config.yaml
num_attention_heads: 2
positions: "rope"
qk_norm: false
attn_scale: 0.125
final_lr_fraction: 0.0
doc_mask: true
z_loss: 1e-05
Each number is 128 + 24 x the weight over its row's rms, rounded and kept within 0 to 255. Layers, rows and columns count from 0. Numbers have three digits each. The size before them is the row's rms in percent of the matrix's.

# layer 5 attention output (transposed), 128x160, rms 0.194, rows 72-127, columns 0-79
090:142146108154115131160140120135139130133123116109126156076147161132119160132167151159111154145096118098144101134138141096152109108160127131157139149141161086139120169132150107171149141120106154151143143118150108163123159116087104133153141159
082:164139159145156135131086150114149095099133154121119153084156122118113136107098164122112141144149121153140078155119145130112146144114126127132140130114147074107111102131156146150138135098129113160117117113113099103189138180105142109121082146
092:107118160078125133136140128141122117092098081113160126125150127112137148123131129161121126133155127117094094106093110133176116093113104123132125069119164121119142088108150144120144150096190111130161158146118164158088115101147095142148122099
093:163143136109133100131148113098171155083178162102159110101120145110108102131133077134138166134069127093138151151101107108101102083121134096169117142166149142114153119109137150166076136128172160099123133172158087119122118088140099118160148122
102:118144087127108173115146116091126103105166144107119087095110137134111149152143097133138180131138083141164105104113099159142118159099124140102134108142131149102138084086082157113092177090104127136111152105140114111150146109103158130108098094
085:091141130161154073160148116145124123131109157094125145151102181140155135141168147102115155095110124103133146126099116107161133157118130077095144094107121138159123137127131140129119117144146162137116122175119116148138089138081125174172132122
081:084166152142169111150165107113090129172117140145144157170115145103152155118113135121165137107173113147116106113160133139169179120144124120138155107135134133131102143117132168150139122127112113135131159131134138125141160141148103107104124129
101:140166173129147152107064160158122166108116156113136165085140119121110108122149161095136148142123101153112095121127147107105144128104130168142115110123145137089156155109156111108127179138145136127126153107131112104137137169139108115168084151
091:128113106113118132126164090119145157135142166152071092132127119140117111140129100123161115129112096129138119136109143134121128126142120129136129135094112137155143102068175156131089160171108095140132160113144075110088144169132150074071100131
086:076132117124134083121142127112226176142153133146141080129068162137129093107141130101173173154099115137138102164132113142147119147147115105112156100111138142137160125094136154115081131165127146124148133101097157125126163141117133103122110095
087:148112104161171122124202152145123145145114122177077119154140147125119120130138131109157094121150139144089119141141163101136116141104146142179103149126094115132106159137125112106076129136151140157160085126111098160121139144116122156089128128
091:118161108152094099149124142097136122125173129154179122117123095099120095088123152109144111142108165131114115134134094091130135147102135088135100123107137149138115142118086114119149138095110122118136157138160186122139130128112113113121105115
098:129098055091158087167182169140137127119136119111121136116144148139151122117140109123125098121079112161127110109140160105116090081138118130127135112136133127126124161139217100179118142133165144143134078181128155141137165140097141107179122124
087:164138119137138136126146144119107124125121083115167140152113127136172105094144134154122094099142179126134092131117127074102074183174083128110142101146133131093129137098139153149159134113094127133137116101146108128121133133130144136124087131
083:122127107149139097131166125138110137121115121095116110117127090143133148140132108097077113128165175167143118099080093108120176097106137137133117125096169131115155115104128112105141082132147116128161120135133108135142090123134167120108173119
091:112140123150089123139118144124188155136129115118111113130139153073133075099152147110113136126176151141142100106109145139141145120165131165100127186171156116128127143133088122091125122092087134160096117083143129142155082162139150114119134113
088:105140168110139141129122094132133136129108171116098099103165124114153088114061112102097114146139151131151114145110111116111157115087142082190159120128147099160139121171126149136154134129111141138163108139160152157155138095173120102165160104
086:179168130111134132096144169145139093105112174102109094124122106159124158144094095122125102137139121133099130127152117116129119135119134148148110127123094137168132141098090124140165037119123135146128126129098165142127122116121146116111121113
088:163135123136139109143113116128160091125110141132178107157135144136172134104138125136123112129142126121153126112144119154099140152136112120086183110147153150154148137170144126147120063152174114107157078138110146087107150143086139112151123138
081:131111142120115126101116133120189127080107138098139162134139133098156066133108126156114133079103099149135091145139147150131110101145135105113164138149178151169094175114115136149125123126177107117136164148136121165120113120166067128109108077
089:137152117117172101137131105131116160127096123140122120127118151094108146121163134088102139107147146129123118118096138166108172149095078111105130124141196126156136099113143142154131130165142050140112093115162075062141109090091112116143153110
088:150080127152121074141133108152129118128178136124147110133113126128125077155131138142081113127115140110150146119150191077112122142131122128116103189172121119156134110071123060116123143120131117120118133137119179150160121152121116141158153161
079:113134114124059122115147128142114087142130149158116125125136140109151128132106150115139176132146144125138132132115137125140111137135084129088144137131132172097125114073101093081118150133118131069134129162209140126094163131157092156117139157
082:101159130115125118120090133126200110144129072125137149103154153167129093093132129128140112160137142120150160106130106155120182117126112128149132094135148098148093123135161140119122140129086064094142135136150087098124122099129136096141116096
099:071122149110117121182125115102171104132115104140105126167145138102112120151132115137129128094173134114111151089109113143116179143119146123145142139135111092149121094128126103121069105138095106125169169156131112148118109116104128112065156094
080:107132100127106160165125150085153149115152153133113132119150134127115163133109131108123134133113158126121099148138121095131136184100136145136127111127101141120115172101100092082144138126141150097143112139144129143142189126109172181154148128
077:161141124088131181098138145105161129091199131089132118108105147134170129125168127121116112121107142128144122128140145118075137099127090155169143125103146150094117110143152160161153162162099107138152109136123106155139121125125113140138176102
083:118148134125155162101096127143117141105119086149144121121126098106129120077109110104122092122090188132104124118139113114129091077132132140128130118123170139157117134188107136121107125118071155181163153144101128132109148094187129141160106100
094:103122108158158085146136116111146090139161111143105136101156137109137108145112112168131124092134125119144156129141138120153147147162136161141131155150113121087144131109114134130145128076131119099124194142156156170115141103125137135115069142
090:109118108110127145132173134169168107161139119131104106107171149113139118119151125136099097097132134103160134097100152096130134113150106110109146151179184140107081073145140122140163140116086135151114139143114144136156145076116090162143153119
098:125147126094124149134074085118157123154138160120159146112170142102073095122116098123128134141119112127080137149152113156151128078131150142135145164096116089125173106145133129167113170095158114093142164139123097111162159138136122105130102138
084:148153158114090104119120126088165176155130110101118155090123115112086136129181131146101087127135174140106154129146153105149120153075109121129098147127125119128121133073150094157183113139162081109119156135097129100129116138128129123153124129
086:140141100114120115143129128103105123157159124136140149125086112072144121177123149097116122104101121085145134145107134081144114159153088137115114133117120096101158118108144078150147151117126136131122122104100179142117159135120117131084099076
090:142132105128152110110116178126137084163134158099113175116137133119143176080132114157161132131135097149079123153119144170180113128155125131155068139132124143144103108138160149145151136111088123134115114122121130145138133160114070134168114110
088:104113129104157116101149148129121128157122135129124120154104159139102142129156141129139128145121075116142173148125090117108146162116127157121085107130121073165135148102154140095106122124117091181086115181136113087133136084103129086135099121
091:121144152137144123130136142117150118127102140110139113097086086177114149124144159130162129143142121171113136117120150092108134142160153102140119099143152139111103067108184152155165121121107140136116170110134141091130178117152167134190104161
086:154127093126137171139084103159103099112147136166140091099120092128114154123095159170093105138139118143097093105128149143193085108167150112104140147140112159090105116108123150143160134148153129112102167117110120141159132159139133141095115144
080:116178148103128104135110165101117128118098117115138150109106172126141134158130109137136135101110067143166159121154145150141159145110110141112117150165162125132093180132122128113139125140128089128124123110112099119097103120117090114115113094
090:165159153150105114129130118114106140128134199129157112134169116108106145090154106130151150143112098101091142132130146177121130128097137118137129130142091156158117116146115105167080117170108140113146145118160115118162114135137105117109130094
082:127114133116151129129155130113136126153107133142125120154128114109107145128095097146137161154188071098134136129134108142166125122133164153116130132128117089119144084168150127141171134125115160120124108123129162098126122114123157139105198125
088:177110124141143110136104096135142181110119150112126156155089144115143154144137091163104114050139120148156146122146149108128113105137131127132095139132139130139144151124123150132116093137105179128145172141113172133121151126125090126117160171
094:155124129113104131143125141141130120104191143130117154134116144153070104111133104086138161148119097124078143103158090137141147091108165107141111194107160094157130147143096144119115148093155086113096112126100136138117125113114123109151140146
094:145092128140156140130100151183075149156149131152144155130113092184134089127122155114149126093165131171126140089093127138104136091129108150146131120099132129101136087149155133131112130122063148138135129122123114123150105113141155131079125120
090:097147139096144117124121106151139133107131183128160128112134102164118112119152094142137125150102139109147136110101160086163170169145114141122158151110128180115107112124114163094161127144149120124179143083105126117124103187107135153165131119
089:167097122101095148125096117125142105138084100097062159113155119145117146131150158158151116138138106192129131132146136126103113143150110114094103155113094118144112132115185093160121137103130111100117155112119087146168146120087067128123129135
090:117084168165138173129153101141121076151147119186087143165126141089105105105136153150108115137141113137091124086155137133153145107107136130125143187135162129132136182151147173097149146170116147141079114139131076115105111148131135144133163140
096:140148107122174147147127105116161140190151181138116092151128175164106153148147139090176142096137139154160129130124101113123089157103139154139169129116107092133133185092150112119137105106127137104110094124106130138131109092105176170117131143
095:126141123097128150099120137130140110110100082142163166137159148148122105170110126120132107127114088123162084137138127157129144140092116144148167120107173118117137132137084115141138144122130121098173102102092108119087134112134140175153095152
093:114137122164083132100119082105141121121099100147154148126168151139072113132113182091116102074095092102111151150097134096112077177132098114102116163144119139170115182097160121115147112127175102126172135192113105145112133119118121131105099139
086:155158120143105137129150113151106124119121099048165159125139129138130090081164144107171120118128126168142105070122121114107164118181109137121158116102140131138104211105131107139113115110113163153129116103137088113139136145120132133169075104
098:168104109115155102143118131089137094125144108091137109162103101120144141170133105112136144156103119094115126150150123146158106085125093125148138147126097065115121099163179114116112131140081161171120062137161102125114124159138199129117113169
092:125123158122094116168103154118127185102173128135085154132096119146116094112096126147161131109128168102106113135119113134139111133147106154160123125131081134151119113166113135143159122131096132130121116121104133151120083111109167141127116161
080:132144133131104106108109162107105128087124176160067138085134111123133134127127144111152162181119143100142101166132117122123135151110115150148123139140134108133107106128138123124095103130170140087130121125149105153121125146128112178128114177
085:086125132145117112149126120135157149108153118071131135143119155128130116128159152103125145106107145108129130137140107106137144127166125143138124121121119151176116131101136093144132147142174112088154168111110147129152115095105131167156117110
095:118144116099134125127133140153072135099089147153110130107142131124147203116084098109161096106120097159116135107113140172101155135151131179117128120150113146116115068147116118106128130095121117164141169146147113096122112113127105171123112136
081:142108129117145131127159130117103144096128165118110100120117139103133122126131110132144134112139106128150103095147148124168136169132109109140125145098107131085147082170090139169117091170118113154135123102106175157157138166083169119147116171
# layer 5 attention value, 128x160, rms 0.206, rows 73-127, columns 0-79
088:146149146113115121091096115119160055121114123125110138103111089154129135166121118164120122125147120137169075128099152148110163156119125102135119114148129138104089092164082107182151133147124149139092124118142144131074118148126148104150098139
100:122133163162116154114109138123106113154120163116183108135158114133102151143081097179120135119146118120137158138129107083159140066131204104147087113152146143102153132179122139097122129140162177100141125112121149107142141127107091117122125124
098:163097113102084106141123119107151156143147138155165119149108124107116114158143144115175079123079136139145141150073124106095116127141088115185120125188167135124189096159157138119117091090126124111139115142104094131139131100113135106104137124
107:116113124126110096140192148050097118146138168123104110140146125155109154133157116151117167142108124144115122088147133154154143160134110114159134162153112148113124138119111152131123123129131175119171090160140119171113127152083147141150137109
090:093097154155150145109105123138113116143124125123136112147129153096127112101145131150105118082135145130138150093156087152146147116114154135105099103146123084150095078174175107119142117123163150153114143096114132123144115103136119187147111163
086:126136125163141112170126126118114094140139118094125125152125138119135137114138125158131134082144139058121150103134155106127137090108123136126156125102125126132085148126122159140139152121175121100085150123133157121072133121142094137115131124
111:153143138148126151133148190106139088113143155136140113120143054124109130147114104116136146133107151165139143126107127134121162121108089096165114083146116194100135108092109148138130150114152161151071144134155124104129119149114125113137126098
099:110138140087092112140183115138116195124124117125161147137143153076150121137145114096161096125113123104113088096121142107081176154166084148123108126097106123109133121122114136132146102112123136144127100119089096157101106155114146117108177117
086:134125151131132113144110108091108196142135155116163103153129150089143138140126137153141103152108135126095159169119123127136178095150136156162094128131078138099106132147127143160172131141107171140145138139126117186128129155136124072140142135
093:137152134112120121124132109151098105092141115148131152094141161105091126112138157110120094118152146134122075154153154132131093179147073159120178105126144102138115135099077122113123153167127127141135130096135092147105124131192108114125123123
100:099143138124122131090137137094148170132122156148090124129138113094138135136124164151110140138134136116166108138115087154144091091081138104127158127142146081157110122132149082141171165137105067150153102125181119111127141074078095148119124149
105:132115110158122147147128109153105148179064130171122105110146071105103136092141121133101083098121129118098132125108093153078120147111119130123109116140166081137154158145151123137155096157118127143118121127148140103131156121140137110088150129
097:146148145072155111129134149139127104119124126145121112133125112109108150082135099141132110106123171155114110095132124132145073082125092138120099201091173126127122127154130155104140174109140129136133117151116134138116092155148142170144120138
087:143142134135130158114093117125138136119097101079101113108172160109144141135115131137144141129166167161120086086100125085063140156129091116134096119120171141114090158155147096151139124095152135140145107098100113155156140090122125124133149110
100:134105131104074109103078146101169120067149166137150147114135173120116127112086177117128141138123132141105124146107138187090101153160140138108142178099124110158102140111142100172148130118121149145133127110130123177157105150132136123148164098
089:163110170119156109114095135176155130153134112134110112091133122112140102141094136158122181107128102154126110157113171129132108163136170076172097132144150153154122125163112102153132138157150117140121101130115107144106160149133095117126153126
096:121128151114148128138091103115099104115118143110115104088149121125131142141071128095141133147157146130146114141130124140121201138162149093106089125111107108111136141118059112136087112146109090131119120126145106123123096132148173134117126113
094:153105104098136113155141107134183110120055153142147141153102152150132111084117107123077089120128139149135171143119106141129206173121140148113123109096120116156140182142171111143124107119110128122128143123146130113152095097105124101167101124
082:154143169145112149118102153110126154160089154132146136157117116106108156112121179147122116114122189139131090123116131131139110099142147098153086170131135110141135165115083106106082137120106149113091105155176124125127130137132136129084142102
098:133096122138089136129098161117137124154096120125092146142125174111129101154085151118078141106150142122120112130118118157085130144129108152177120146118109100165125099168157109130168106081169140101160121101126115130123160126150110120142118054
093:139130111136137102130125149180124130106163154165120176122092061094115079138151131097118103091113124117143130145156121142104080151122114148144145140113127135184144126146131103101120123122124097162123120135157149163169144099091148125147091156
083:092104128100150146116144130142122137173137166109152146099140180119120151128130141161163137159109112149105137141167137117051129132103135100103131093128084117118120175145150153087151118076148078109127152147141126144128128155051104167127147158
085:174095129177134111091122137140165139153109126104136170127133132143146158148125108126109191156124118161136122139109165119158167135158158108170077095097116112126138122137112134094185106112099143155162155148128142125143143173094130094134132102
101:159104124118112110101124139108167122104117106134109158110119133134154134129134183127102176149114115125120123100132136108157121162130129165115110085076160113124139126115169138122136109135166151146114162147127150179122124120154126089184102168
083:113101154105138183121127128101136145139144125107107152097169118108171164143100145158125105159136131127114108142175126124120094167098160126119134089119126135090129134165143089130169131133129104118123149116110139129127090134132078117139111142
079:167134117137131138143084132127155112149136122126069150103119125121150124130147139121126102152130119163117126147124122114090091143148132103156117108114153150098146139116151128154118106123100119101157144181120120112143125180142119114104069109
089:131143114157117136127113140184103145112159104095155087168154106153123142147091107128104147138132136174160147178108136096153094106139132113115141110124135168096151094095089133164138128144082169125093139151114094158148156161162129141111154114
102:105115164140181119134146140112107130139148155117146164096120083134073154110168115128143159135109173116129117133163172141130149116122168128156134138137126126153139156112123132129130106092106150176163152137133168121143133158120108149130108159
090:096144143147158104174101146160160104130124126109103112098137108153110160132152157137110144134127096154065145142144106140082093129123140121129093088113104138141163095110142093135135128083141141129154158140107098114117125128115112132145123110
106:111099101133113109142129082116115130136153132106139162145099098141125075162152101137150160124116105112143116178094120102116182108058132119120151090141188128157175130102106159147137090136107107143128151143111140134114166130157117081142120079
090:123136138173112115125101135099117172137155095102102193068144113119130118130089148092105180145126123152149142164117098125132074103117127095146103110134130104130134130139129164157123156127121101158179146152124127095098151100121118086134079077
094:150146123112108113142149166120116149134118154108106119122112123114117142086151121120132139100103104132113124118156118137109115124105132191125115132161147121128147109133160101139143206136110144187066131150133160140126119132171113136097089121
102:080154103147126122110139099083121091121138137125155137106109106106105177136152108116128105119122094123123138170125171143166116118138126095138106126112105171122150131142041153159111148144126100097139114135141150106078110127160114124120103104
096:136118131165148103145163137148059110147143104120123121122132088112087131144125110107132141100134135118116150119144093118152175113172174163133104108160097077096117084125119121048117119102140149156103163127107136160104143116161164114118110129
103:127155123119176102165181158119143142127122140088153086125126103116159141129139109108132158101131122111130174088092094150135127104177120107106134104113073175154106075167112137125131137143129120122124142178129161091090157098082126145173122124
089:034146114102141165106135108112146143135123139134096108127118114130132126112142140177124120139115123127133102082150135166162122161106102152103118164139119151136126129101102128127153146129116105101107095149140149125123122130106145156155111146
094:139122090132132105154146141128148142147137149143103120102094160130132189113082160139123167135105145142119174138137145191166168113134166152131141111120098104129128109104135151096103135148145132110121145132145123091083142111154121141091106137
096:096124101153104101148153162081165124135094114101090109102136112170113115154168170152117126132107087115180129161125117127138139136136121127103136126134122122135113144101159162138148130092131057071137142150173131121137094092143127119132094091
092:115122115140139135153152090136106112136102094152144080125120136122162155142172098148132149102131103074107187116113120094132131096153199097090108143131106161117114121103131093090106140116155120122114132074110138093116138103161094143132142106
095:135130126143133137153097069165117152071164139132099161151103106133127135116101112080104098084119152094131172161140149114106117090107075122116142129113137139072158084117095140134077067102123116125136129159113141120124134117154115121089141163
100:148162084149121104139142092097125174166130129148147148145100120140123100169130167120173071134174111116103102117097140079144120164122136118086123132154113147140152130143153118149126174099054095123169121103150108128124154102125136113127131111
101:150133117130133134121147095156104091094121135139114122118122139131164142154160129100147135099158100128107094101093133105114131096130071168145129146118129141095113125120115154151156141073095143168126134164135125134148103152136145163088200127
090:100121173133130115119116125099161161092131158124133149126128131114133145111137078103159088147102158126132153115146120138136159114150122151137099144072180167159145129152095123126087129148168147107123132129120151122141111095121130083171113118
098:153143127144126122090130141106150127126118124095091177108108098130108112117186143126115111161118092146104144119145123115165126109114089071106111138129148137142133136138064139133118117153149117153165119188118148094085115142103135077136125120
097:092141145172127126161126092125154115121151110142144160121141140122104104131151143144140104164112139101132143121149149116110094175108133131085139133085111140184130145113134139146120128117107140085140133079106064118138169117138119152100136098
103:149129132094140112128111093137120118166139155150135173124142155120136119150131099115129096123129120126081134114164139149161121141106149180146142177130169110108114168116173105186136143160124148164122154146094099147130112137126137164164150143
099:135116126136104142121171089165164120159109114143148143135145160130131149107113118112095152128140127133101143125122137133157109102130153120159116119138145157157143135153080119108117128186145161140123128127152074123124150133154111104096136119
103:135161144129124164082113135149179138099093095117185168089115111127117107130116144126103111203129151159143068104147106112153088135117121121140104109108159126104151131135146105134142138109102102153097137134087104139115123084154121115156097155
091:159131123174102132121104117118174075119135113115129128121154115124093110072118081112088119151096170138116133076130081123119148132154085085133116167110186136123113137130124168138124159105120131109120130106141154132176131164149157101159161093
101:095125084170098110109140111112090118146118108144114079123171102143132136135095107090124107139132111128123109129110156141081152152135165146082134137113095108184123135145152096136154139170140127166129146117118129127129122120125103201119135151
101:101098145111126111145109117128116127072163128164107129148122153126191133170109117113161115154167143132130089136096140099145135076125155151147128146104111112112136105115134114121114145122066107161178123109110103086175096154133159167120149170
083:127097147096149123106176152135123130160112165127126165123116116138102124117140120124153123144128137152163109151121177143122131158152131152148147097163104126131116119171113117105106151167127096126114117130148121090114140150093157148137093134
098:141091135129109112159153154128117155120128119128117177157121098123148111109147095142119164143143154131099128133141120134148179086106136126196151088110158140154170126129162103125154150104077113157162168104119155098171138135142159131174092139
107:111148102167143141136134176108094107110098156120105080131130128160128153111116131117139168094127114121142124118144141102135176148152122143148135138137107135107132095083132118096110117108132143070121125085133148099074121173110163161133176145
087:123123155132136121116146112102140136099100127153078093111098127136155134136120097097107089114153146116122149100078094185112128136124151081079184107074133117132139115105126123195099107179134128129088107136153119118122138099150128100125118139
# layer 5 MLP up, 640x160, rms 0.256, rows 0-30, columns 0-79
111:131136134138112098149095122112143139137141134107161141128131124133152076112072148135135123144109140123157085128122131065160104145154171154146123157126154148124137130133086073126140088166107098098155147146097131151078107078163171156139117105
092:106069101133117127140155155113141153117111133125135102150088095148112125116121108116130099091128111142106152165091184102103130129146126099112126178128122107147123174148139101156124105133107120125081136123129102065130075157156128146110157110
094:168147119138124124110169140140110103105124148169137090140167139114098163156158112141166108158112134155152087101108115106113111145167092142148145114158095148125132124121096150149128139111128151162136178147106125130111153141185142156137093098
102:088130115173141121133125152148125105146094179128124103171126144173153131136080101168122117130125117130152132114115110144121153095156142160123116185130165145180116134108146094126147135128132123087102126133129121142112101107129134127087118138
102:089093128115094132119170129144168122119148129138131083105093076153133071096118134101101137125133158153087111110125116135094090113150113145153131080128137141141118113156149144148115159108119117139113175102130143088158134101138162143168136105
095:148140125114091091153084130105092140105139120129120140153122162101110123127127130125115104159119121123144137087110127114108121119147084106128135121107129142134140143095086136132134070118098149151142122123097113121101100115166178098120099102
098:104162124120138143153100152128128134133149062152118125135116124125115145136125148132115166161181146122133116060132076143104168153143092157117139108111131148180108133149135144106126138137104102123110125139139100109094141140136188118112102180
097:118120147108140144091145133137095153131131135108130138128114124115091092157105132090149127141148124107120104093135130109077132115091118113114144149142115139149148128142119130138108114140144132131165101117083102150098101113107144087197139143
087:120180112096086133069145114117157113166172120129122123136134115158111135126125122137111126088130149071105141161160105152109112169098114110123100158128122151156127123121124156168060114119131127158116165134135090107109108108145084103106159152
101:138113134135098139136106128134122157096120112091134095122044122104143164095121168130107111131161141114100142126131116163079132137119167139078143104108111146113145139134100111098074139150129110132100118132135115127182103123112102101116102131
095:152144129096136146169140110135152122104140153162162148108084144106121120142115146121100154142170105097111095110139140141156137149156075116133090137147130116128143115125118147082149117100073114152180133134118107105120107107103156122148106166
105:137120122091113139094130121114115095112092118146115124100082157145100154107133129160102108115124121125129103173106107143157104153152120098112127164157143134133127140124168124166137137077154132121137108159129062099154116137120166105109144110
098:090121093175148136160113129099142123153118133160129135098147125193103139126095121146135111139098135155150082165118155079129125147157116129139127168109144125123128134138148099126118082133142135155144140114121102141163105138120157114129115117
100:146104148112172123159148130142120126131147159099160143168137117151145107143154158144108107098097153131175103087124157110153134094137167104107137129119139120144132140083162097182187123128096145115099136120152166116131124116114179133158115129
116:118084151148133145118146098145137153147113143135107083124092134156082143122125099111074157145127158116153138123103068111110159093159162132175150129163141127155161193136105145135102130146148075158137124092137098140135122143109130120132155106
095:129103109127123117128138133131151153100156168168113162120146090165104126111064128132092102134144144113079120119098164172132127137133169114140148165183119145159126122149138096080135106114141126111113110159146116148116129111111115115140181107
097:141160137134094185102179119131092125095140130137136131121146136148125116147136143122139148125049141149131118127137151101125103124139171099142130127148172150154123153156127147091144180080156119126133159150121110180101145117105127131119148085
096:095094136130131118150095136123141143118140137141145119148130105106170117140122127108129173114117119146122125134131163123165117080150111108114122121118083166166136169197134139156179135126117087124106143105101125162104099135156129147125107143
103:137146166134140119126115123099069112114175101108127103143139149176066097149169092125151165162086122078129092133079129113127114116125175136157145134108118097124122150115166129150128132141135127111128125129130137145113110111077141139164150161
085:169127124130097159079092117136165106097130134146110090140141173114090130165113130111134132114154162138108135127137100164118110097098101142150095160110137152145153117126071135114145116090103136106119100101088122179166127120096156098089139159
101:124139124119130123112151156173153145126125148105100152106179084107091122125125145124137142113134108138114152129145152135108137087093141137148067153130121165124137110146131115097099138152135158125144130087157120182159132139167125118100100096
097:119112126125113137097126150137107113132110140120083083093158131162145102108109149120104130114112133137128139124122151161157142138121147125122154155124091147120086149104128122127141149070094120136102135113135109105156095136168114139104084124
105:172131166121151155118139127149112150099100123131164155055157146129142128108124112164112115154117122117121139123148060176151125069130105136139147151125098180108110083131121103127124110088148143156187117176101108168160103099142095119131098104
106:114147089156182143136127095107148111095083131138126140097098165100087121128119130117127120144109125120151122104131140112104072141138127122152145110148103151124071132171144099144137122136106148159108117137135144092118117097164122132126136124
098:127163115112135133151083098134124102089110114156107125162115185124095099130086155071125102148147112168165140120121106090121148143132116153101145113138132150151103136143114121123127129112156143063171099155130134146127143106126190138166140146
113:125140103170097150106076119176116153100118146138146100126109107117114103113137127112148129163159170126149120169155132129136129111141102163094088144168141131150154101146138150140152127082148120125174114137081119121091144151125123152122142122
106:115132129102106138138134116166105160164108147116126124119138109149077103125141088087123144179192109139100124080091116138126123120164153162147136144131121118093123108129123123120153153082085094157107069132132134144129128132160138085135075144
108:129120118155105148148141119139148131115127123142086145114118113147140093123178141142153131161122172113161145103140082141065116132133165111094098124107129126079128099134125099144149084130162127116101155138122129132177089150101122143117135166
102:113126122131087078157140122134133142093128182135169139099110104133114132149119114141093143081126086102166102116112141138137119162128098095122109150094134131098097149131128122117140135111125095133151139123123063164128128119092111154126100125
102:142154121130124145133183082120097098134142159168116104130085152156153089105098100142159129118091117084131156124100177130150096131149132155087127165097144160120140135070120130111139079157130129146128129155108128152123146136124154140130118158
095:112109096104173097142127077144148126110162172135150151103114155119132125105144129122128121103124161138107124116122156168134149145147160162087093115124136118126101179106133103136128093124140118141167194139131121129132076119119139177111127152
# layer 5 MLP down (transposed), 640x160, rms 0.225, rows 0-30, columns 0-79
105:129116118122141129136118129157103129123177133154134077120134155144132127148143132143122134090138123148127134131122099126118135064099167121099163172145139085126089108126168185163110099116174148190123131084122109124127121165116120162090129120
099:100156118129134123114086144143104112133102152149170115137108159091131149120115155126169140134165132150122125117133087144184123135153150159130150152138134160102166103073112171132142115136113135139119105107143133109123126126154136089165127148
097:113171138094132092129107139111130099122130128142146131139133165156147146137127159147144138131125178090111156129128121128114138132154149118123115178076075079154108200094163143152103176104126154123112095107172136142149111156129153102092104149
095:134156074081154110178148154126126128132123116133136107150171150160117137079098094084112121152138143118104136119142150150116165124176101132135098147142115157113139123138127169075139154102166118119113101140129145149119160101150090124107099136
103:107145107130103141119134123126136126080102122115129157145164150096130168120122115141110154117144131109148166170141144122130168174122078158154174151157149123142132135127112148134101149156114136130139075213150121135130110130139102107106069111
102:130139096119169106129113100129116137134100121118095099116148161134108116077143129150152099101139131129133148224138134129164144126122145083157136100104128138145153128084129145110115099093120103162135147145078177146068104149132098133110122087
103:155138137128148120177138144171133114147108121158116099123119141100114102100090087095118116100139112081100155113121125120115164104146152125123102183104131094134150148139116092110140139133189101166156097170156133144136168103143146145097137128
105:114188141099148089120122129132103140071071136124123160098143130126138216098113100145090143134152143113122120141116165163136150152131122171104113105122132190079125158149181124105126150111094084132097111159128138159128144130093119117136131106
093:113157115077147138154122139127166164119133067173121126095142135150103092111100080100123096149142143176090098160160121130129100129118117128100160120124123140131116119153148137113118129079108174121074092146118127101121142135120134143130110114
091:152104122100132145120145124140123082146119150123172105160180144096121120131130128158176113113143175140154117108150128125117120179150122160168134152188106092121127167073130160177132114103094156140141112135124118140125137157130171153152156116
102:098129132143074119103134086133126095168110162139131147137104124129116165155142108129160091123106156147131109130134080134122139133132120099118096112139106115090115103135083112139110146112138124120070128122101148108122145156142121108130130123
107:120094101116104150112136103110108092170157129111151110102094161139151168117116125126129148121125150077174109145119155141125137097094142117173132137127196147188127111095153092121167139115115128108152159109132107139135173128106165067130102101
104:103116118134109141134149136134149123118130129158114123136118103121122098094117165137172131122173142140160161129108138118093093163159141127114131183171118127115130132148115114169137108146143127128124130180140064116091099110131126137145072107
104:143149149098118109182112097120124092158116128118152126162120095114091090131166127123162138121144142148111112124135134104147103143108151126119094154124096123120076154131104177146146121142127107108136112134114127112095162119136132105119148084
110:152105106137127128133134117175117116149134158141164158105154130172123118133111129123141143125098112096086095130101120138135097126123111105133111074155091124160123114110122139111130133098089125152095138124156100141128146183065128096110138155
100:140105088101166130100083115104148137098120133159115145146129143111130107125151105089154117115145148095175114125094063130162135154112083146155159168075130137136107171118083098141105134122154113162173122103123157145114141112168135129115089143
097:147140134182153122149122124056109114132125127118160152154127126139141136136158117166103111124180126077139154124103142097120192135120072133161091140120106138097094092110154153127120123142104162144079126161097128098131146126133158098129128106
097:123101129144094091143133145150125133155162161108137120133130140089094136116184088139144116140162125139079117159125112115089078117110097126138148187126108148155154116135104127115106063111080133132143095147136118111114134140137145155163117194
089:121102104093158119168132143091153149108051130179152142132133143116143109128101141136116095126166115108120121128159134129140156153148092139109123121098144103143106106171101116098129136160147172138132149119116100118124168099123148129097127070
082:079138115103092112165112124109120086108126114148143116132128092108154154164136137173126148115101115120131112108160132128114137136114115131142107104152104116116106119131162157106139155137141095099106156183109118086095174130162091128168103141
104:123158117093134173087134133116137137189116121127121114153092118106178074112100098110128168144089132151134127127156126098178123147115177122153168099137143127091146138091133099127136136141112126125182161123105157124124107135103139135166119118
085:160169106107114113144102144119137120114103085150146158119070113127107143147144100135125118105109124104135102140132128133097081122140149122148132101117140103144143115142122141145104115179120134085081121111126150153173187076101146125125151095
106:145102076145150130105131141122125101096162128120152138133143227147147100116120103119143111152104096138090142132103148163106139121159121154128164125082180166163172121083140100138136144114111114106140125124111103124137126098140130084128152137
107:165172141102134114140126145137086152155100106097130119106126167097120121169153071141127117101120132146136154127137157114127125138118132121166139138160112099125143123097138116100103073134106174145098139078116137182117086116087141064153122094
098:100121130140106135126141197140165099163154129101101134088158150109090130085121109161133137133110112152107131122113128126106134151138101111155127121173121123126140131115103132106100153144136166108139131111136133152148126168146134179132113117
111:151126146119120113138179095155121117162159157090118153128080123140131135120150110133148146089106136127129149124136089162089160142135167115131160136202127116126159105105151095198153133118115147154145137095095102116146084120137087121106143112
109:149097174111117112103103111144151087119112123147170116141175123160100116125145130095122138115136136094115142142100128115120154131156114169140189135126135141118115086104159110092147144106098126139152132153090115078134153158147142176098160158
086:113131161153107157163138146110132108098128125133086138120132109123114129096117131146147152140152130139060092151125140138175123102112138124126094127166175134181104085105118118135127126081196162137134132130134118129167174125174176139102098128
090:097132138124181142091084130102162157165103139115149134162144106157112151118138094135148123156134144117138113104142147145115139101155125103118163119132136150159153111176160123091133137159138123110100135149100129121148124097092152154167110119
096:150142163133109140109151126130109117077094125130084121092116101181120100138105118116150167159148125131141170112122130117103101148136118163126113114080151120111121131113131164104136103152120164126095116127116094131128158143130144126164182107
093:115153121152107160057151142136149141117092102119115109118096111135135115144098107142117113126147098106167124159143109083103089164123098145143125129159078130113071127128106132086127110129136185065110081126137099104119148126115136127111111086